Weights of a small transformer language model.
Size: 12 layers, width 256, 2 heads of 128, MLP 704 SwiGLU, 13.8M parameters.
Architecture: RMSNorm before each block, rotary positions, untied embeddings.
Training: a variant of SOAP for these matrices, 901M tokens, 7774 steps.
Each number is 500 + 25 x the weight over its row's rms, rounded and kept within 0 to 999. Layers, rows and columns count from 0. Numbers have three digits each. The size before them is the row's rms in percent of the matrix's.

# layer 2 MLP gate, 704x256, rms 0.154, rows 670-703, columns 128-255
105:497478539502517481509545524492498465537490496486508503521478472521530467473480505466496502499517519497526531518467517454533530484482494497461499461519497483496464409525537517501486483529490519517504492473510482475528480468540545472461463498438493531487514498499478531510477492500481513459465500484453500477526499482479529497512548507475516511519501521537499496461526490511504526503490
103:510521489469494475509479467474478519470450486517504520495514497510471497510508464488490487492521491482522494514498513458534533469528505440505491493542488537493517510499494499505494484504521532512526490521519501528461478491469455492503495485468504508490492487495450518509538529504501508507536435501472496538525484434457520498510481500506498547466504498503504465480541478472481519476495
104:520482508508501535513453500502472466497552488531496464495481548503490446473523488458541482508525498498517499463520476505484519487475500523469477505482491509509465503495514500487511494495546473430496485485522529462518496528482517512516545495457479543483512459519491497438505530470513502517475499450516471501494508480516505489497551525529454454502534506557502529510550491459536502495464
097:482552480498515500469488490455566500475476557454512501487502493547527453489485501499492510502513510535515494513536505515471505468512478504495551528529533471455485547459495501474547559470507479466518494515510485535474498505513490510490512514513441529470480511478543490463497503505506506502526465528577532529488537482520472483515555522503478533507462551491469461489501546519524525506480
085:507569476502445521503491516516481503456472453513471519497500487471530505487510514478487518462481550470496503486487496503523510480472530528533523500556489512508506497483535509480506499538492508505499508490471522507503518546467471574493513466521463512497513528463485536511497512505530542563522505495500505515502506434540485511535469544517513509484480523493538507463493518531531504535475
102:492478491476456457474477477466521518540510454456517505460530484455506507514522521515497514523509465536484485510468545519458455472472513519492472447510537548483501493561506469511522518480527528477511462498493531500464543489521495460465516505470495492478507459520477526484516496467523498490487488491522507505533503472501505486536489525495486504481512473446484501451545491497505499488472
102:506529471501513525506503523479513455498468493483467495514510475460546488514493521473514525491545443467532482521467500513468523545493488522549536523517495526481547463474516479473557577528483517489518547486517508528492445492488466518510474491486505501509476530566479513465485522482511508491505527481489484529519477467460494537505482488534490500501519462514499516519471496456506479529549
104:498541484499483516545504484493476542483470488494490480565504485477524481459577485491433501509484478509517517487555529486445516526519508509510506486505524491499507472482498538499509510504519503463496523495491526486469479483495527482494514511430507532565493536470501538509450539522513497524491525562574532490488502517520502494505497475487475489546532455497522502488503539485490483522488
096:538531555481503545527525517493527485510491483478511500495445521475490490533511523481494489456497488520506483478538560508492529534527480516484504482518457418512522482527484508539517505498526511462487567500510494513499473528535513501527444500484506512502488459508486505517511513508533506494546518513511496482499525513434506526525549451493463507535480515480510505482500513469489516483496
106:488503516486483476531513541523497513571484461487509507524471491521472507480461502482478450519470499535518447511525490473503541490495503514524507504518458506509495537456519520495487501498482531481523530480483560462543535532483517528492500459495529511497460503519488543497532514549492524501492543469488511508504499482482544511489504507488550514447494468466501501525499518508498536503502
104:485500509513551471512483487555530491474467532515467558489453496479504500493554518497541499499487455501479481510497510565457459525490540514534494479477469543481475515490480479491462475531507501476468538498461505510524541488508537479497486527473553504529486506469491452496498490510472506498500502507498530523530477466515525487479485517507480536524531528474513471475508509525467514504483
093:496526493512499492515508499510457490491532484502482525520504513478493542454479477510515524515513488524490490495523465529483561519523494490491508527528525500511517489483482540466525483482513492493510483503466506539488525456492514473496462528460530503551492555464521518520500478473541510490507492529466510495498502468465580420511475501462496479473475447499535461477500475471508495510444
100:511483489507514449489525480444474524488554497464499498513508469502555459502536506529477509497523505508470516497523520450514514471489494513462532453525491523528499500485532494552472479527544462509506498489514535510480531461521524528495505537497516509470500474517452461501539472498508492501459511449475459480481508496475495460554503493451462461501510544533471474516518514506478502451516
094:519497493505490469493516518476502461472518473537515461513480486520480498583502473498534484503504489514533497493488495470494538510502473470560494436517510472502487506488510546532494481460505519489496557522497509477519488466529482488520446510532520507488511507462512489484533490533530514504500534482534504526512461492487481487479465495498467455484484516496480527460495450486510527476525
093:469526487479462502548486481472502503517507518465483512497508485495491472501469528509491450527464476449475509499519535491493499546514486543515490463471457497487511501528489500514495494556483492517502543527475487504475503485488455500493501474483515500502507508508487506495509511493489514456528479492501497519495481486470460503487440459485479484468524447498513524529507501520496509501481
099:498511548512486485502476521479506495503501470483478528475492495519509510489506507533507499513494492528530462444483527492478524497503514513515541558493446515482463480529502534512505506524491541494505501491520481508505561509534451488505467519519538536489446503498473511521469462424498490467510523489506524504495514485529494496519510546527525494542517516476511497494500501481494497464518
099:506486495483501498473466486501507535482435506494549513487534519514511518488511530537502540535497483525499520498508497521490509525508494516496478451469545495497467491513546466506481532465452535472484509499535525496491497456482535497512479524507496503501504492492566454494478476501550473517534517467504517512505479482545515516453491481473510433490503512493521478479511548489522525438509
101:462493507507499495499462500478483479495505530529457496525538464446489480467499494495518492509480479498529561537489529517460500488553500506495484495469511520524506470520502463493484513474493521462501496483533505465497474490478518485496502549514501491456444468491470489504462476473525502517513462530528477493533488487542490519469490460481489481546524456472495491510485543523530533519501
084:457539467502490545467522481486565491504466504520498514491499521495543503526535502499510509448510541502475492522512554513472532507497510529500526479489497505472495471498496498495516507514477525518478482491445503528500524517507517510525531481454535496501451512521496501513477497527513471501495508485494537486559460482461452496512494486487511508480512512503459522484533478456488515480486
105:509483492484499479464498469500502532525491497528428500536482495504480485521508531516498531476484474520496505448547484475463501510520511498487503497528480530500458523466539492530508462488533485533536492542467497505482477475482517494510489516517538491504457521511517474571552519497485487540533554490486478528551527508495497476498515511470515539514509539558506518489498473510474510507453
098:490504545506503492524504489497496505484512508471436493512500494509467481462481495516520521464472559457481545506497517506493514492514452467532468493543495461465495489518489535496466501518499521541544440504508500489490509459526501480510453511507527522502497500526467498462502552533513520508452476520496475506541472517505515513521449498467545509479501499484500502471538485529479505496464
099:529480532467469516535496534525500516487483492503472486475533518525470463528492494474484521511516486470488515473531496495510509508488517481515503500534492499501513500473460507515529450492495473519510516497461527531520451507524519479496503476531480544504517520521524485516527520482537487502524517484424512515515500477482434444487483484566485515500492473501457518527485499542470506542482
094:497454486480489469505487497495486544462554548521515482518527478510564490478561529493501552487512475552462521536485495487440481483479503517486509508448518449486510497494483490457459512510537525472536502530545477499465498497471512508534485475521483527524499522501496544542535536531501490485510498480531492487491511506532494505519506491485504519518555480487495475557505510532452513489524
097:512480496498487522473490523477491442489494504478500475563461504497502471504543511478511522497531478504509480475466515538500503499484504533491523488471451525514525477508502530479500512526508521512526517454510489499495483493483479508477496491476538518498500509453544478505496461492538483522497473441492497506487506536417463513453461508482541482533479539520542497448509530473476487502515
111:483513509498494505499496551468463494461509475520466449510492460457480518511518480514528505511502503560551487507505539554497528521471540529496479568457462487497487501501510517507487446473471488479446506526477513489455468463485520505543491493508525526477494495523540474509513498496466506508465466515558480499522470521481509447498493485549529451487470476548506484516462506507463531508473
101:468495502512483500512521542533534484473539490502524490503505494491498510472486475443516490486508510494530528478493504505519524473503530510484481527501499525522492479553527436513448518525511462504525487521522513524457511497463483483460567465488500482478489546463506513513477524469493543479498499508480468470505508517485552525521492526490478536460481448550465505476499511490462494478506
099:469556457495497503542546461514505523477527509525525472483513492509502494534432480492458502478484520517507520475471508487498515495462476505453507500489529513482531481469503504468537490480554464497507536500492468471494508501481479480546477473466455465483520489491503462475540510530530524486481520484516520470491509511479511505529543538512539532479510504506502526503522550535516455473503
102:534537523501473496490514507510520426511513496468449527509525562519548524528519480503485497468503523489500517460507496529529571502473500535483464479485498465496502514479496509540495476548530458513492499472462492503509540505498463523488533547520466515481532493505501462503490523524514466494521479525510528496513508472511515511493481524533500508469477476512502530494477526492476516543484
107:462553537472497493508475492509504542449516498583466511453499513526542490459508502524494491535482475504492485485509522541487532499539484506511499491494556487494506519530531473492532489503523510503511504525505556466502488465509508479506521504514529531470494516498490464488455468479509539488529499477536474529506479497533488514544488498484494563536519449519475553479509495495502486432473
096:527516524492470488523451492494469493451502525548520509524473550510494442468516512444512483493458475457483529507496522493524490528488496481488525516526510488497486519523507513476503480509533463521502460500510485518516492504494440500476510495507502475514516535458477497554509478470511484500477477496469494472513470448501499476482469508525481519519518451539524509556505511470525505536500
100:496463494511459499507479492482483486519497560476446515495522495502520502507494508521533453534500544475504522497505491499503464484486495509527457500504541447490472484474456507419474501540503499484502465468486503485524513503510520528517536560481475518539451499500532477482493487503501512538507504508466488516485530472475506483479517484489499502537531513474489468470488517487479476507498
096:492483521506492479487498538498491532534500500478539498449492474544493480444473504518503491484464507511479546475541507565503462482523531487487509562495489471508518545488503526463473498531485497518499538489475446517491503524470472484453508489497489467548493526525501503512441505509479535498534491496500493494510517481470471508498543503527510559518511545508483467518481507464466439526485
099:491498503521521459521461524485582442531481506471486475496507485509527517472476508490530511487478498523531504508499467494519487528506535463504498502464477516428521435518524535468545517518498525470517511496467476472494522549505483489521475445458471507490538485560531483490514491507495478519505465498475560532541486462477516474465521521477480491499453521522480497524558485478455500518488
092:518442457471487512487499539515453471464469504473530473525564521501509493505511470436536454494517502521525454509486495523504498515551539527466504479496474471466508502504519493476532537523439438512513473519500539496481509526474448487484508498522479484483508498517501474472517493497507505465524444506514532498477529456506508530481504498509546505500447512487532481523494544508437514504490
# layer 2 MLP up, 704x256, rms 0.153, rows 670-703, columns 128-255
114:492527522503471480482531481539505496516537490501506498496518496479475532533496496511507519516512521443471465520474479494512513506468478506516483489509581463485492546499503484528534507510477488515467495491541547530490536486490544438498500508461489495429441475491521484498493529475528463499534482491468478529474518486486499514499513495525516490479518505506491520509509518482515492497495
097:502513464505528495548488446473500517508489499492464461493466484478508501486520462533456483507515500522484541496532498490492494543494517519504521514518482477466468455520469524485523535502503483485523472515511499473482491528460517481487476509482546499516462481485495513484504482543462517478507494504462526519544454506463481547498525539524498506489478492512482507489530538474517502520530
104:502509520507502505515492484441523491518507514505477502509427511458478525518530505496457501542537469460488556509465500505502519490525519486512498503495524494469445504470518509490482492509492508524488509540527517509535520522526500507519495508526484542541510491503535536550479513524504485449482510529490522518490525495564500519518486530491487512507457480468497468535501516500497502485527
102:542494507466548508509493536505493496514492502510478472522497522521487544484457496498453496485463520425518493474481461534492491494519461469512445513497544518493511523518515488525487473521501489511497520509515513458464476481505527460546473490489472485534517528487483480534514503505525564489461534453470474505488526538526528492468501457528502459489478491477558495492493509490466541493525
087:477512494528472521500514494476468503445492470508491514481473559473519467500523541531495507474510508503466508431486468530480499453452526529519528471492496502478471511505489548503529470528520540440523512501501477516462502513505507526509511498481506483463500494482474514542520503518520508534510508522532473510478479442536499529526470524484482495528519530508494525511515523531536488483496
102:501511486505493512510508475491465496473488515596495511513492562544475532492482526475513495465521531480484524467507454506565551476497471520502487533535496458490487528417528504489476480493485480548477541489510466514508469539483531547522494505547481496494487520444501493501528539511511506492488495506506492513474470505522513523498524458516537474477525502556469506538494553518489491490532
112:509498485492474490506491492528503512472527516550495474514501487485470512497535482495438492490478491497525507486560490503482485454526478489525513541499526514501465500512507499530548468508484498495506520461437514504505470517468529467521496532528482519483491484464480487508489535575490526475506458482514506514497524509503513520501534535575504511516494535507484479514494447537454515510457
119:550520475445503510503505507512501504506501458529507520532526492438471473479506509457500490469495503470484485471504508481457490506505522497474517516475486515511531478510455512522524458548575499522505490490469526505492504477537479445466549520449495476500482516505487490527537522446492489508494508523535493519481497484528499497504507504492458517555531462511528486514482488522513518504499
092:523509514499506477469523472491524509506467478487523542506511494519532500486520545520530493507533502529486475488527470497517513489448477469537488489493484499526470480487462500494514526541460456492541468513512491478508482481490516501527483516494503466484485481545533492469527492487537481525511506490565453502495505466485487446513476487479486511450520495462527529498491495496514455492515
096:506494486480518489502507497478506480528486484434501497510505530467527504520515456505501451478541526472483467492491525501507491492510499487526531510491508526543550512504493542463529479466474523495498491474448496522520524467492467479533512480491478527529490509513492520536525532510536505466531486477483450524513450514479472478527519504490476531512481474478505571503488489494495547479514
105:505520528538482506457495507498509455458500500507510469500509506501490507531481553489497530510495472511475504478450530457504482500520515502477538440465487511511528487519506518499498492472531516504492559512481500479514539520486495499514501521521471529497501439562499530489551501456523463522458527468513449516500488508496532543565494433478496474536486440473515496527535445502492484491521
094:488532481581528526493549492504494523468521517495475507494485503493471519511509463477496517537505551584502479488499498465481509523516518494502516488487495505492546489518559520495489442446526485464523489480471472525490498488535513506549444521516506502502512515488482533487445523556525487481484511485464499509527488488485548539480468521479487464514516463461513507448519464513474498509483
098:486510507462500560491471552530500468483533481538457550522526490481504506510512485447499518488467485527512449473525529500502479485529535543452506523505458462453527516495461506550528468503527513472536508544474528467501549489485501501463464501462539514470438491533497481484523473558499485493503499492522495473521485491442482498489517522535482487514500525528478488523479521525513472438475
090:501485503477496555503515509462482491513524481479504495511543456523542525453519518481503481488539479464507478527497457507486472483503529502469453547477550522499499500495511534503466491506535478499504489515524493514513502491473483507492555493522465492539514543516516509511485489479457497529482483470555464491497513475511475470500566486515531490488525508478513479506517504514492549509476
090:485511496503507509525502517513497536551505488471508488510526505511501501526508516520494525521519489514478486479545496458481550517481484489550495453492475489510463513534505498524490538518484469522518514480522506513464500521506460485508502474545481500503519478511499490502523565492455455475488479502507503474521483502432494457452511515492453501544496479481476533521497529448500487480447
100:535536508471528532525494481493453476508508508507476494491520492494476475488495514497518513465491540495547519489505495492490462529472470498514475467524521481525532567448488492494457530523494463585512447523494517481505487502482523468466514450461504496504522507464514480479497525530508487525524494519467486497494466495512501533485540486531516502526475506464507518504504499481533469497508
098:505523509513500478501521437484472447454522481523483471537503519511477493515513488488490496467499559481552474501498490434525482518469514498499547497489498537454536542523504507507512506526502481494496539494472502455498508505566467502517490506492450517479481482527425505520463508504477518483487462466492507470482521488498508457529467521463467547513493478527507537529487502465528471501531
102:541493483509498503529499516525474505502483519506545495493583518479482520487516521468520481478511498496499481492476419471508496505543530496491482496514487486493557506487533461500485508493518451484465487522510469514459467519486497478527460526487451544520501514483504510475512528519535505528531476516489526493472515485473496512494493486526476514538538477510474515499513475520477534506543
086:488510493493502522464505520477501474487496482507514511468497504521510514537543498453539475467523530458472508497511473504453511511470501517499536437491505453480449461527535531537499510523500526545494502438481504536522513490510554475541559510488518503488490500529471505498510504488553522481491520499493519519525425524494490505479525527511504499487500476480519505516524488469515496486492
109:519500508509474457492501524448505519520489454477528465502498490557501498448517476517482523463510469526485504518534478490475503486534494502503523497509427509514503514514513496478502483510528514449535525498529511459552500534515483515508514497540484537490512488530516479477495512506502486529514478505475463477506555470464495474516514517538523524509496507489522538505523478515491533528463
097:478474449511474489491524495527477471490505489521502517434502495478459494477472461532531491557500483494465467462494501476500531469467495536522502530493523534474531532482477516492489549498507466469522508497510462445470515532487508493519527442516542553495525514499528478493483431497526498473468514476532541507503479519490510525536470511475503485524494508501519513475513473498516485497509
112:488483470484513504518464518509491498482471495506490549493499482488527530497490530536514477501523506495489520512466510479512507502482508537521521516456508510457500479482547542474496508490509478494533483470514494488492479465508493509494558512545529467502530489526448518516499481477463457474526539483484503511488512476476481481492454526488535520487503468499518479525497456523526481523468
115:429494473470502454500528507461517509486512526505469479529466507491503506497501496540500537530510491484490503463500531459464491517489466512514496439478454464491493511494491483477445502491542506470565445496514512540437512493481493502548518486500512541478480495517506540536518532497495500503510515522527455502532488492500455480472492507501458500466500440489489495541522527476516495510515
100:445503487517461552517505496550464529516466548532514483452539510509492485507510515442524490518493443519527535515510478483532532529539496530488520487504522524484501512498503494510504502489510485496502516515495488476503524485543486486493481501516441520501537520544472449490518492503505468502481472534482496522564425454525552502484527513485504493458504481492520507480501489530518468523468
102:460482473515508447478481533493484530521512516500486520543539496495475485478507442490496505503437521542494529461477536501476489501490482475473506515513521471477506478517547480464524480473486512558481555521483484483478492526470506521492514469508524474510497499480492447507513526485490489527501519491540488517528490524474518489478480492497486519481532498540552466523458512468509537445475
102:560506520504515511471510501522480508508467504510476527503527496497456497496477513496511520494495539492468550507523520519502533518499491521483477511479441460483475478493516472519525500549479516551487510527477473543532469464460456487496515517490517504495544514484491466515459468535498493506495510442518474481542507540541546508461483492440517470496479556523490475513469471466519493532541
100:460484504478474499463444529498468545513483442518517529539475525451503493540498483496507516499457477487493472467501519520511490460501452526548471491522502541486471529439472488518519507490529483475496466534466479469472539509494524556489486510512484499491486476482508488490521520528522530502504502523497511529498539526461515495474460511493463550497523547492501513515472515480511522520492
102:499452487486457532488513481496535498521431485461487496511513480468509498533507472527538489506515543507504546502525458494481475509469523515504516464520516467490477462495518502536517527506502495434510534524482482492506509508498542496461448533496504496506540498513522482531504511474545507524492476508487523489475495536504510525524524476531471509500538503511447503500516466461527514464546
094:481542506517514521499477517492463499486490559501544487493521500470515508476506485491535544524506488496504508494475476445484520487489465490489475470465458530517469528501474566517469469483507495461519437499498488519448481486477458510480488534465500484513521472532500490504464511478506485485496510579504439463490545499515471508501519496543445514475515519496517495463475548516506475507466
096:498514509490469490543472480498529484473480474476480464493534471546502467508506485585499536525462522511497478518519500521472481533515522509512546482493543560511496536475523494498505575483518518426488513483477493494488484470535476547480498460465454508486528504537514525497517462520532468504505471504492488519509528546491487478454494482503503500504468504567489440463505477496494491474531
097:525452505532489488507476475495491437498479491454488503509489517501465491524505504500511493498487529479497475505503474531479483500521532475505487489486525449520493509475490513433510490489470529472506482471508485535515507535538495555528522467515474519520465486499551477525489496527483518527478486516492544535483531461500529476515494461450455528515546505467508486475483525497462545512486
095:454519495527502510504491498517490484501484486540528499462452482532493493507478496456491521493435488485473548475501499498448513513529476462512477528483509485485498489502473486493521489476444511511473489473461536494488479522470556493501540521451541504527522530527509508503451509499545506482549533520479525542506509543522508522477531542526495502551512560482521497452450461469475515479499
106:486494499474514481492494448524511514515532499528515519487524497464499464476495504509474476500522460490471474497523522508456484506477531470495519534529518535486485550494479477511472532471487506502466483528529514503509464475512531473532470498514424508505524497489438522545513458496537496481508507514528515462484502520487454496517495479525450529513472469466545477516482483506485526491527
095:534497493490469523503441531469513452512508431485467476483540525526459503506488541488503498498553522529529466450503498481525497490508552491483490485460503502520494518518518476484529543483515514536556469518499513489573534523505491510526507493520515502481521504519500486501490474480512507485507484538536505497528513465487505532489520514489500524482515501518517496524510491488431489489468
# layer 2 MLP down (transposed), 704x256, rms 0.139, rows 670-703, columns 128-255
101:498528462536447536506529512498516539495531484508517529513453461519504520497491517443527514522490529481494497500469475473506508486498498505516464496477508456528456521492524515489536498500502486538526532506540504470516484453481535435517478524477504535431480499481492485498498502520531482504494511507467493495487509519496479521488485500502481473521524506511509502517501490476499525522540
100:511500514496494504494520501520502461487540494490558516507516528502506487497483525455544537506524495463484521535523508502512466475480501519536456500529503514473502526502508486498491461517540469502495492499502488472458533503518502527537493513536495537494468524531565545504504458500523524537517510480491494465488499508469531525506460502462497525481515475502508504511504502528460503529480
099:521487497478533490515521490453560542522456498516547461496505525450509460554506459506476503515528457500549490559478495493513481504476527516508506526493551531491447510506546481507446475494485508474522501496518512531447473509529477506477508526478504493471512475448530487556535534488531499501479503513483500545502478496501484490518498488470470500530502510553435492498483516502511512558543
106:503477496463531510501428551508491495536502491533469490545484546520483512489490526537483494473497540477492494548500538539451552533548491479546468487497513486539527481466504546535498477505513490523515501507483487492479470497511488470478487494514491471510517509482476508551482536482525538496494473484474492517497501484480507484477483420519484497450523504461516513494484510504518463521504
088:496545469488450496472491514528463487516560504489460487473503556491501490447521532482487482515472540498486505495509499467535514503493458537478519487506515569504453544490517470515511553495474512466496507477510475505480506449510524516527494501523525476510455487514523499497537480511516511531502522461515501463496530506496513505554498511494481480450485514506486466470500475507484521515509
085:551502508489467508514529498519551512448516474515523543510497503500491520485518466491496460529511467460508493545479521502478508531494520489517500500509420489520480534452489496530494528539492502520538500497538484548480492540503503497510558495489516500486499481483473495543540556519515503444537500486507502483512473508487481497524480549496500512513485527541479476517512505570481502444531
110:478531481500474518454540477519530522510477468464517548464504506474489500510460511498548499478483472532492527547522465491529492492511512550514520518519471499487456484480508505528528507473473474514492500504526467513451510478514498488486477469488485492466498511545501468522472479470504534506523485512505513545537469531509485503475515508477501507488504519557536503488495534457473513529514
114:553533525516454520432493500482498540501511505527512528449500545508503500470525507519500503468491492486503522467444463475510484521523471474465494493488502471485538536483487489538508478490514481526483505529516520531455497548468517506516539515483558527478488505501496488485526517477474520467474469476512538546477488498516488492551518530440538479544521495475457520516490493499466506483501
100:499492470536521503475482516460500535485491521514499501499509518486470472478491485539466472460468495541520512482510543492495539503489543532485499533495523520485477472538528487534473490522478516505556451531497510527499512454507533502522551504500544521512521487463502515483485518498538535493473496513497519538505492485471500525454511510473509472470503446488492517471479567495467515481516
098:510490503522484493512475495536497500458493529493513511456463476549463524510500463525537515508457485476512487507539496495475499498508521447495495490497549477478482487564497496513523487497477503517487494523575490491463535490501502502477505518496517520472486505493469444494461476476509495541437518533497545536497490479539471499504502492496565489538519540538463496518492495500470507519476
105:495518501516472499495499483497490503496501489504525469506521505521487519497456508467492514496499442494465503482496506464486498543517535493520486446504541490502514481501515523445527490501566495514521508510469487478479501485492433513518482483498475492442486496556537509500530489483515499514494503515506479466441514510486464504518445479502507477473545470486509469549508491487505517487458
098:517507470496451529498508501483482525535483507484500524554492539487481471510510506502478501506536504550506494526465453445528511508523509496525515543524454486488507556507495466500483503501476496478488508474498470498521452476503567530503518523465550484525505555449506492507501537490442551488539477479516472549525509502499514497505488497477553485463507508478493502509522530482527512495459
098:543525507474534494517491527488464500495466468492509521501445471491503449488501489534504519526527517522495485505537502501464514480477487515513509517501497473488538504489523511495517512483491533518529463564520494473498460525526505519481485478480502493497509569513487537460469483504467509489507503504522485548547516498496520559516495496528489502503490492484505495458482454558480471446540
086:537475494516489481520499472466494485477445489494549485532500513470486530565538508476511482482524525545531523484486501486468525531492485503544486480533467460491527451478520470536497482501496546482556500488511527482531485519536462501535477510507517512510526507503476543477502516545472516539516543502507497504510485495493502511457472503489501500498514451481488496500438484514508480477536
083:498543491547491496477497470488467501502490498481537500515473530492539514517517474460468514456555516528499491508493489481531535458504501535482479528525560570482489490526495466509501487463505450508448494484498511521537482494459517477478546452488516486495505492488475497531499490528504500445473448512474493465476523486491507503510497531492514515515503531537514502476480486489481514522494
098:485491511502481484504446531478561526502525482502520463495530493531527463465545554497517533497499501515484491457505513511497504520513531497533512532487473504533445479507513510552519533526493463471517509479444491484468510552467496494518514514471508572516474550476495479498492512506492487512478532464494552495521472488493511497527551492503518498550516530488500515512527500498518510489512
102:505529517494500502472509500483535518512465558527526482468492462447471453485497459526524498514522471540511512495505520505488539500535508500514481491473508457508512496553513500475507529510493469469504524549494502544489497501451519488456500529539480513476463578474555479490465466503511518470454566498499526500507504464527492464512494496506515457536495506530497518502535530500535468466483
094:477524496527507511500546466491529498510555523491463517492509546525458499520514495530462531501484506485516470513485487445502483543482537510524490508539532508468473503498520496461534496487503462491556522495524517544466535469488525493481454471478497499537568523458506509516476514506489500511488522542479473496532503496516505495504512516504519476516470500485519515545481497511499525529454
092:489532502528525514481486468467515461480478449548539504481509492549480529502511474481489538469496501486457515542484534537469490471476535597496481474521529505471492490497514518515455492471460519490458499472452524523528524525521493512492521494523542518522484506533470497520501493485502472428486496480472482513518499463488503530481494484493515462478489518487497493527511473502494512501465
104:517519456508478518503500492526485528500478460485489458535500503502494501507499489486462499502543454540480472521535473486538472456486502470493485512503497535517476527492486480509530487480526527457516523489521530467528515485497537466507500499524485477482500487500506492517477488511518483531493476533540481499486541525548492441548529513506490501537487489504514480492526506501502514513509
100:521515495510510505490501509487501521519464485517544480515506475493509515525499425469493512479509519534498451524493528501476528455464512537451544538465480516502473507490487488465526520489491516481504467531480485494491493576491484522494491516511525521529546464476552474521536493510508467535526464507444506463500518508471497505498498456454492489473505529509477480491511495470496481492549
110:488520463501504462471526479479466443567511447454533507518515478479486531478505454512496539482524477503493499497524503538535529468493527475458449529512516451493493485537514491453509514557484467490502491515518501461465524483487502508517480511499510524493520534459476508535526498566501508516484474496557478504505475500465513504516551470507514507533532497495529496498465512506518482472534
112:516499457490509472507511528426481470495516498498427520499462484487513510465475530491507510523492534496528493501505515471503545536519488475466502497460498471482517469538470486507457490501526475511512470538527521503511476546503494509481510452487460531451513506526491502510502528502467449478488468532512471466455507468510505487534498459480519503480528467494462538509491521547512486537524
097:511462566494503523504481469447494516533531502478490495525495471490500530499529478521503507561475435509492483482520494538517529509525496501477561522538506537458471491496451517497491485492490462482525517531529460432501451487521464512497508519495531542456549467538490488486497550513537500544515460494483509512519523463483487486522515499455538493483519478502484492508471490497502510501475
104:452531517510489532485470478487452521502417478515480482490452541472504485489474512489496498557504493492522522514538493514547478492517540494513477519504478492501498447510484491514503492496499523539473496510505482521508475518538546496513479479481504456500495448478529515519494517500492486470499492488506508488524536482514537524518444493471566497507560537525456491567532484498488486461524
106:529522541539505496457485510507496509552456480506480512517531526484543487506463501513519520504482500568491512498498485518509499531500545523475533484517514470470485448510556518496501533532516455488468465501506491501542499529531455479485490477515483521500541510510499480486475490526459519543518475435492502478499522511474483538476482455473543498484487511509485481517434469500530494506518
105:492498471480489485525508512499537478485516504508494506510527509495465506504496509506500503519508510491525500552519480504491496529510492504472470510519497475470507481500485476505465488492479512473501495488473521514526523470533531479528527529520540555507501490494442554493442489492523483508521506501474561474505488513543531491460491429500544528495540506511464494498471497531517562519479
103:504506493510499500510488499552505493491461487521529515487508467519528481487563517518475523499487503530486505534548457512557499479526449537489527513486480497503550500532521514486490458537565511488507508493524466467530481497559521544476515513507498507515502497490479488488486506470521474493522544503495497478468535490485509506527496518507484537509530511498483520515509459488513506456496
096:467547465461517558509506555510507529491500457522465528498506522505513464490518524498463473494514530473489480545511496531488462514517491515522479535459506458522509526500497440466512467465525522523467525513441510460480462465506523461514530510520516467464508520477427496496505453459528511529518508440508491529504479493503502511517528508479535502488498510525495451523497462495496482479503
098:548516504482455515510494514537555503489483522486554464485516504523464484456529470507481484484487533497511465556535483522500512532507502552506484483471544503558486492513452467492505478499497515502546496520503486491522470478524501560475556478475525480485498495551531472473500491535531491526486499517473477508501515491515487485497491476500512556484469507546492509502521484490473496505439
099:529497468544496515520512511535512456550484489518504507474535495554477490547478511494490535492500523521478515513494476522452536508548512507520536511470489508486477496528510465464517509455462495485494495469507503505471501484509485496476477523485492461535515500494486500535497500497494530532529472469487502508437552482491507512500453519488510480461523549556480502524511475503497505487492
095:494505544493499490470536506494498555550462514489514527519459479539497508477498523471529513490458458525487540492523525515516490539518499529504514511547495500502547490515512488498451459522472482451466497502513516495456516547476460491527497483491498478535490530486441488499509536472500489525500481474536480470457502526480467512521484466457539465463494536532519505504482462440484524536416
106:498499492491509470504497501550495496538511501538548538444471511483498494504565516449484493511489507494477541493501474486495513503529480540499470469523476556564526552522444500540518471492506482487456539498496518482528511442530523509522536508489523510519482458521497528496505483486533484509549488531489479507479506558480465486503437469502531514516487509514505497469464498541520501526450
100:497476479449511522511493508510520444461512520504508495493540517509486492506467478533475468478540493501525438502507527497528541488535565504501500466494489433548452484516561467510503502499493500484549494499517490494524542503517547479527525441518503462495492524456489494546471499444505484494521487521536516483505499470453545525451522493462543462482449480517504504524502528519544504516473